Part of a small language model's weights: width 64, 0.857M parameters.
Each number is 50 + 15 x the weight over its row's rms, rounded and kept within 0 to 99. Layers, rows and columns count from 0. The size before them is the row's rms in percent of the matrix's.

# layer 9 attention query, 64x64, rms 0.16, rows 0-25, columns 0-63
096:70 64 46 57 40 73 61 54 65 36 69 63 34 27 61 48 71 57 55 57 68 44 76 73 37 56 49 59 35 47 36 22 47 65 45 28 84 60 61 72 57 41 67 55 45 46 50 50 50 54 43 50 62 23 52 58 67 50 43 00 52 64 49 33
076:43 90 45 38 48 49 40 63 35 51 63 47 36 52 54 84 38 20 27 74 51 44 30 27 47 64 20 21 50 52 57 60 45 66 73 56 71 52 64 36 35 53 46 51 46 64 56 48 44 54 39 89 46 49 37 48 60 48 43 36 24 47 38 45
090:60 78 42 62 65 53 33 63 35 77 65 61 43 55 59 40 72 45 49 35 67 44 67 52 50 32 51 45 73 56 66 47 50 17 37 36 70 57 27 57 46 29 49 77 24 44 68 35 68 62 43 63 60 60 45 31 37 21 38 46 31 78 64 54
107:33 26 62 57 41 49 05 33 13 56 49 35 38 44 41 59 68 54 78 64 71 30 33 22 49 40 86 47 68 38 65 43 48 51 49 50 38 78 42 45 37 47 32 62 47 61 33 61 55 58 63 57 49 45 72 52 55 56 39 49 34 49 52 57
087:56 46 39 46 50 14 62 55 35 41 38 50 33 45 72 64 64 54 51 43 24 58 51 60 43 41 54 39 39 40 55 57 88 46 77 45 88 33 66 52 51 58 36 55 37 34 46 51 26 16 47 48 39 71 47 58 31 63 37 31 58 33 39 21
095:53 46 46 77 67 52 38 65 70 51 42 39 63 55 59 38 38 54 71 59 49 27 70 48 34 60 65 47 61 52 82 74 26 42 63 43 51 45 73 33 63 26 25 59 45 59 45 89 60 63 77 44 42 39 63 28 53 65 42 66 65 67 62 40
097:58 26 66 30 59 64 58 64 50 61 51 25 43 65 70 49 38 46 62 56 68 42 47 67 66 65 62 25 23 50 53 83 54 38 34 80 44 61 39 48 39 37 72 64 58 65 66 50 39 51 52 52 47 28 50 26 42 66 54 79 44 42 72 18
090:88 73 58 44 75 46 50 48 56 47 42 26 61 65 60 64 48 35 65 33 46 37 73 49 68 42 50 54 58 39 52 53 45 59 61 64 63 55 49 56 78 62 60 76 40 74 15 58 73 54 42 70 56 25 43 63 43 70 66 29 38 57 34 73
106:33 40 39 56 56 42 44 32 47 54 37 28 33 29 46 41 49 42 42 50 37 54 37 63 52 24 37 41 41 60 24 47 60 65 36 45 30 34 66 19 22 40 42 25 67 54 48 61 44 19 47 19 76 56 53 41 74 55 33 46 53 54 78 28
094:44 69 51 50 54 52 33 56 69 41 41 20 37 49 43 32 58 44 29 28 25 72 64 59 79 62 16 32 49 40 67 60 47 44 53 55 44 53 73 52 38 62 44 32 55 39 22 62 30 46 45 73 39 49 58 68 62 47 24 57 51 87 65 53
085:78 73 44 40 31 72 53 64 41 56 41 57 41 61 75 62 38 50 57 27 45 61 60 48 53 45 79 72 57 24 57 22 41 37 43 30 65 62 60 32 63 51 44 35 29 59 24 44 47 40 70 35 67 68 69 46 64 61 46 45 23 38 23 53
099:71 45 44 25 60 31 26 54 34 36 36 58 34 31 44 66 36 24 53 69 49 43 35 38 34 61 70 16 55 31 35 43 66 38 48 83 48 43 59 34 69 48 35 65 55 70 43 74 54 60 51 47 40 37 66 58 37 61 51 44 80 45 36 70
112:76 41 46 80 45 53 62 52 53 70 50 32 64 43 72 59 34 83 61 43 39 46 44 53 37 39 42 23 43 57 44 66 55 71 69 71 46 42 61 55 29 42 46 40 42 32 69 63 68 53 61 39 32 46 48 32 63 54 65 41 87 44 60 89
092:33 39 38 29 18 63 67 35 69 56 57 37 37 40 68 57 34 74 60 82 43 43 42 42 23 48 56 30 62 37 48 41 67 56 21 54 35 44 65 28 40 33 48 82 40 45 36 94 49 51 50 56 40 38 39 42 49 51 43 54 61 43 57 39
094:47 39 31 50 54 79 45 62 60 47 67 56 36 37 64 60 61 55 42 55 28 46 51 72 56 81 61 62 34 47 50 59 53 44 71 37 56 58 75 35 32 28 45 72 60 70 56 58 30 65 32 36 65 37 61 70 58 62 45 17 54 19 29 75
085:51 48 21 58 42 46 52 49 47 36 61 46 42 68 56 25 62 44 50 66 31 96 58 50 54 57 71 53 48 59 48 49 51 57 67 60 53 49 22 58 51 21 55 57 42 43 47 04 46 32 50 44 71 21 50 52 50 65 46 29 32 58 84 42
086:32 40 49 52 39 22 66 48 70 50 88 68 19 38 45 42 37 54 58 79 51 37 27 46 38 38 55 20 56 31 66 54 71 54 42 54 66 56 29 51 36 30 46 48 41 79 35 44 34 24 38 37 59 31 43 53 40 52 32 34 53 63 47 42
092:41 35 35 51 54 99 50 35 45 23 64 47 49 58 33 55 44 49 47 63 79 58 63 55 43 36 31 59 50 38 56 61 63 29 44 59 33 36 34 49 60 48 69 42 39 75 69 27 50 50 49 36 57 70 31 73 62 24 36 81 38 61 53 54
092:53 29 38 48 68 50 53 61 38 59 64 66 65 60 64 26 16 54 51 44 46 38 58 55 57 36 18 76 55 45 45 53 53 50 58 24 30 58 59 42 35 76 64 65 11 30 25 51 33 48 64 41 51 43 26 30 60 60 67 44 68 49 53 69
108:83 62 60 56 38 77 47 57 37 54 49 46 25 85 59 58 64 57 49 72 60 67 39 49 61 82 49 45 37 83 40 43 43 61 75 44 72 38 59 38 37 62 76 34 61 58 46 33 58 51 49 34 49 58 34 70 47 46 38 74 55 35 72 63
089:28 90 34 57 50 50 50 67 50 53 33 36 52 49 49 55 15 53 41 33 56 84 60 55 39 44 60 55 28 47 85 46 65 41 35 56 48 45 68 63 41 61 68 58 68 42 43 30 37 57 73 44 59 58 34 53 45 84 58 47 39 43 34 19
084:31 53 39 55 52 47 40 69 42 55 46 15 73 26 41 99 44 63 60 49 31 51 34 51 39 54 45 66 55 49 71 44 48 25 37 26 60 39 38 62 55 43 74 56 50 51 54 39 52 61 69 87 45 41 35 64 24 54 51 44 53 68 51 36
105:55 51 51 58 44 41 42 59 56 68 62 49 49 27 75 47 50 57 55 67 31 54 42 60 46 00 41 46 50 55 03 40 36 33 38 41 49 38 39 59 54 46 78 59 71 78 72 61 30 63 58 45 34 38 57 30 43 47 63 47 44 72 51 32
092:47 63 53 49 40 64 31 37 76 39 64 53 43 56 62 60 54 84 42 26 71 47 41 56 63 75 50 57 65 21 61 56 38 52 79 60 17 60 77 37 26 49 42 60 32 53 37 45 84 33 37 61 48 72 54 39 35 52 55 48 45 69 34 47
083:57 73 59 35 10 64 47 75 43 39 52 66 58 58 59 49 69 69 68 41 40 60 50 46 40 33 57 61 27 64 67 39 44 48 47 34 67 50 65 23 45 71 42 44 48 75 71 53 76 43 80 43 39 75 24 26 54 51 58 42 57 65 37 52
094:67 42 29 61 32 33 50 82 64 53 66 48 70 44 63 64 78 49 57 54 64 28 47 46 40 56 47 23 62 14 37 81 65 59 66 48 41 61 34 45 41 64 41 59 51 48 55 73 40 45 62 54 59 60 23 70 20 58 37 37 48 37 29 43
# layer 9 attention key, 64x64, rms 0.166, rows 0-24, columns 0-63
098:54 81 61 23 65 75 56 56 76 39 94 37 61 40 43 46 48 55 48 50 63 63 54 63 70 55 21 58 41 66 45 48 60 52 25 61 73 55 27 61 46 54 42 42 62 34 39 38 46 62 28 39 38 53 66 65 48 71 50 25 66 67 45 64
078:44 53 56 30 61 43 48 56 75 39 78 49 57 38 33 42 44 62 27 52 47 30 76 73 48 54 46 03 57 60 56 24 59 55 68 45 50 50 47 50 53 42 67 67 18 42 50 49 37 55 45 76 50 65 40 79 72 57 15 41 44 53 50 60
092:60 65 53 52 69 50 44 64 44 50 80 29 56 35 52 52 52 43 71 19 36 44 93 57 84 32 43 65 60 83 53 69 54 52 48 39 27 46 37 54 62 63 53 54 52 21 68 58 40 68 48 42 49 65 39 38 44 44 24 50 41 71 38 63
113:41 45 55 32 26 50 47 48 23 54 70 55 18 41 49 56 83 24 77 72 63 47 57 31 53 39 56 43 63 38 63 49 42 46 85 40 38 59 62 85 58 32 45 44 49 52 30 42 75 66 52 70 53 40 65 55 42 53 29 43 47 69 65 57
091:39 28 57 40 46 67 43 45 74 63 34 31 57 69 23 44 62 58 47 52 52 54 56 63 47 43 65 35 59 27 75 73 73 54 42 44 84 67 51 43 45 22 35 78 26 45 56 45 56 68 43 39 40 34 47 40 38 42 55 33 74 17 35 49
101:55 33 35 76 59 35 62 77 63 60 46 40 55 46 71 74 42 63 83 54 64 41 50 43 40 35 72 52 31 38 47 50 26 43 36 52 60 50 31 59 47 41 43 55 35 21 72 59 77 52 37 68 44 26 47 15 64 69 53 31 58 63 60 42
104:37 32 48 32 28 51 69 69 37 45 47 41 52 33 72 41 27 53 46 77 48 12 58 69 69 42 58 30 38 54 57 54 50 60 52 61 30 41 58 44 32 32 96 32 52 53 50 54 50 48 61 42 26 37 49 39 65 54 51 39 52 32 76 24
094:53 63 18 13 40 69 57 55 43 59 50 43 80 40 59 56 47 47 47 40 76 41 50 59 60 51 38 23 60 43 62 26 39 25 54 52 57 52 34 34 51 56 44 58 16 61 25 76 83 57 45 51 37 37 38 31 46 53 55 57 53 61 28 27
108:56 43 36 79 48 39 51 24 49 65 54 55 41 61 50 27 63 26 43 43 37 43 41 57 45 39 60 39 24 43 22 61 84 55 53 57 33 46 65 60 32 62 30 63 75 35 55 35 28 03 40 44 33 48 48 52 36 69 56 56 52 36 68 48
102:94 30 23 64 50 69 55 14 69 59 37 33 54 48 51 28 55 59 45 37 39 32 64 62 54 50 38 33 46 42 50 37 43 30 48 43 52 58 54 44 49 54 29 38 26 44 62 43 77 28 60 69 40 36 56 70 72 44 56 30 62 53 64 75
086:39 51 56 08 46 41 50 55 44 43 61 43 44 55 66 53 56 54 77 22 58 59 58 67 71 45 52 92 51 48 44 37 60 00 31 45 57 62 68 50 50 40 43 41 25 55 65 33 50 65 31 40 65 52 51 57 25 58 48 68 45 49 60 44
098:31 29 61 34 57 66 41 66 53 30 78 62 62 63 59 78 51 52 54 67 58 66 47 59 38 62 51 09 49 30 53 71 48 55 62 55 51 62 69 45 43 45 25 55 67 98 58 57 61 66 36 53 47 35 46 53 55 41 47 43 39 47 49 17
110:80 53 38 59 35 51 42 44 61 55 29 73 47 72 78 45 42 72 49 60 26 45 29 41 29 56 40 43 42 49 54 47 50 79 63 44 29 52 43 32 51 35 67 48 50 16 63 39 53 54 55 48 83 52 38 46 47 61 75 42 64 58 35 12
096:38 38 69 44 74 51 57 33 50 26 23 60 43 46 60 45 76 56 61 65 44 57 49 76 23 71 39 49 36 51 55 50 51 52 70 56 85 45 41 57 39 22 64 47 64 34 31 74 48 48 25 53 44 52 57 41 52 79 65 23 31 74 56 41
099:65 49 63 38 34 64 17 65 59 65 68 34 39 55 79 46 48 26 46 59 44 50 40 53 34 50 56 61 49 52 27 35 76 39 31 44 68 52 53 25 36 08 39 75 56 55 42 29 38 54 35 47 31 37 44 69 80 54 50 30 55 46 45 42
087:41 53 37 34 51 45 58 53 48 63 58 28 41 68 41 49 37 57 65 87 29 74 58 52 70 57 47 61 30 69 29 37 62 72 70 59 23 45 41 46 65 13 45 62 39 51 41 37 52 50 59 06 40 25 54 60 43 57 52 59 42 60 53 70
093:50 50 61 50 40 23 47 49 59 54 69 42 72 44 21 44 60 52 60 49 42 65 58 72 63 28 61 48 28 41 47 99 50 43 81 72 46 48 41 72 34 36 49 78 53 69 33 37 40 56 52 44 41 28 53 47 56 61 30 36 62 64 49 30
090:52 44 43 78 47 57 63 50 66 44 24 36 44 43 64 51 53 24 44 85 25 47 51 69 82 58 49 58 66 59 49 42 35 53 36 48 40 51 39 67 43 68 66 42 62 69 61 44 31 64 45 42 59 74 25 85 25 43 43 59 20 61 53 41
096:48 68 40 50 80 52 74 55 45 59 30 45 59 29 62 19 52 47 47 36 47 77 58 37 39 49 47 71 36 52 52 29 52 72 43 40 52 34 38 44 14 41 66 59 42 40 32 46 42 49 66 80 61 26 26 62 36 41 71 77 38 40 59 40
103:63 50 36 47 37 54 38 40 37 62 64 52 17 56 45 57 56 66 26 58 27 35 44 50 36 77 40 45 59 44 51 34 54 58 48 67 36 46 21 14 41 46 92 53 29 41 72 41 54 43 43 39 24 58 49 77 46 53 30 66 40 42 65 66
094:35 41 60 62 45 28 56 75 40 48 32 26 53 66 64 40 19 56 68 34 51 82 61 89 43 40 47 46 60 25 55 45 59 53 51 59 51 68 58 54 48 74 50 75 52 38 51 51 31 48 62 45 28 50 65 42 45 90 60 38 63 48 34 70
081:55 47 43 45 62 61 63 99 62 45 39 51 65 41 36 56 63 30 59 31 44 44 58 40 27 67 51 56 44 43 54 17 57 45 66 47 70 44 46 73 49 67 39 47 52 59 53 53 58 64 72 29 27 46 54 44 76 50 26 33 34 81 28 57
106:37 41 46 50 43 81 43 66 47 40 63 52 69 29 22 31 37 51 23 72 31 68 52 54 36 48 44 50 24 63 21 60 52 54 39 31 50 67 50 37 55 76 70 66 61 32 64 57 59 52 68 24 54 66 20 29 58 53 48 38 54 69 59 52
091:65 35 53 63 46 54 27 37 57 35 63 61 13 65 52 29 86 53 51 21 69 65 42 67 71 71 59 61 63 36 68 31 49 26 55 51 49 31 67 48 52 43 44 32 49 40 19 68 52 32 60 66 45 40 51 37 41 68 45 34 30 52 49 38
093:26 64 37 61 44 64 39 45 43 23 39 44 36 53 47 55 33 98 56 11 41 36 52 65 48 55 63 77 56 32 53 36 58 47 36 43 51 63 40 33 58 47 61 56 36 55 71 53 46 65 33 54 32 60 43 29 49 48 62 55 57 85 74 30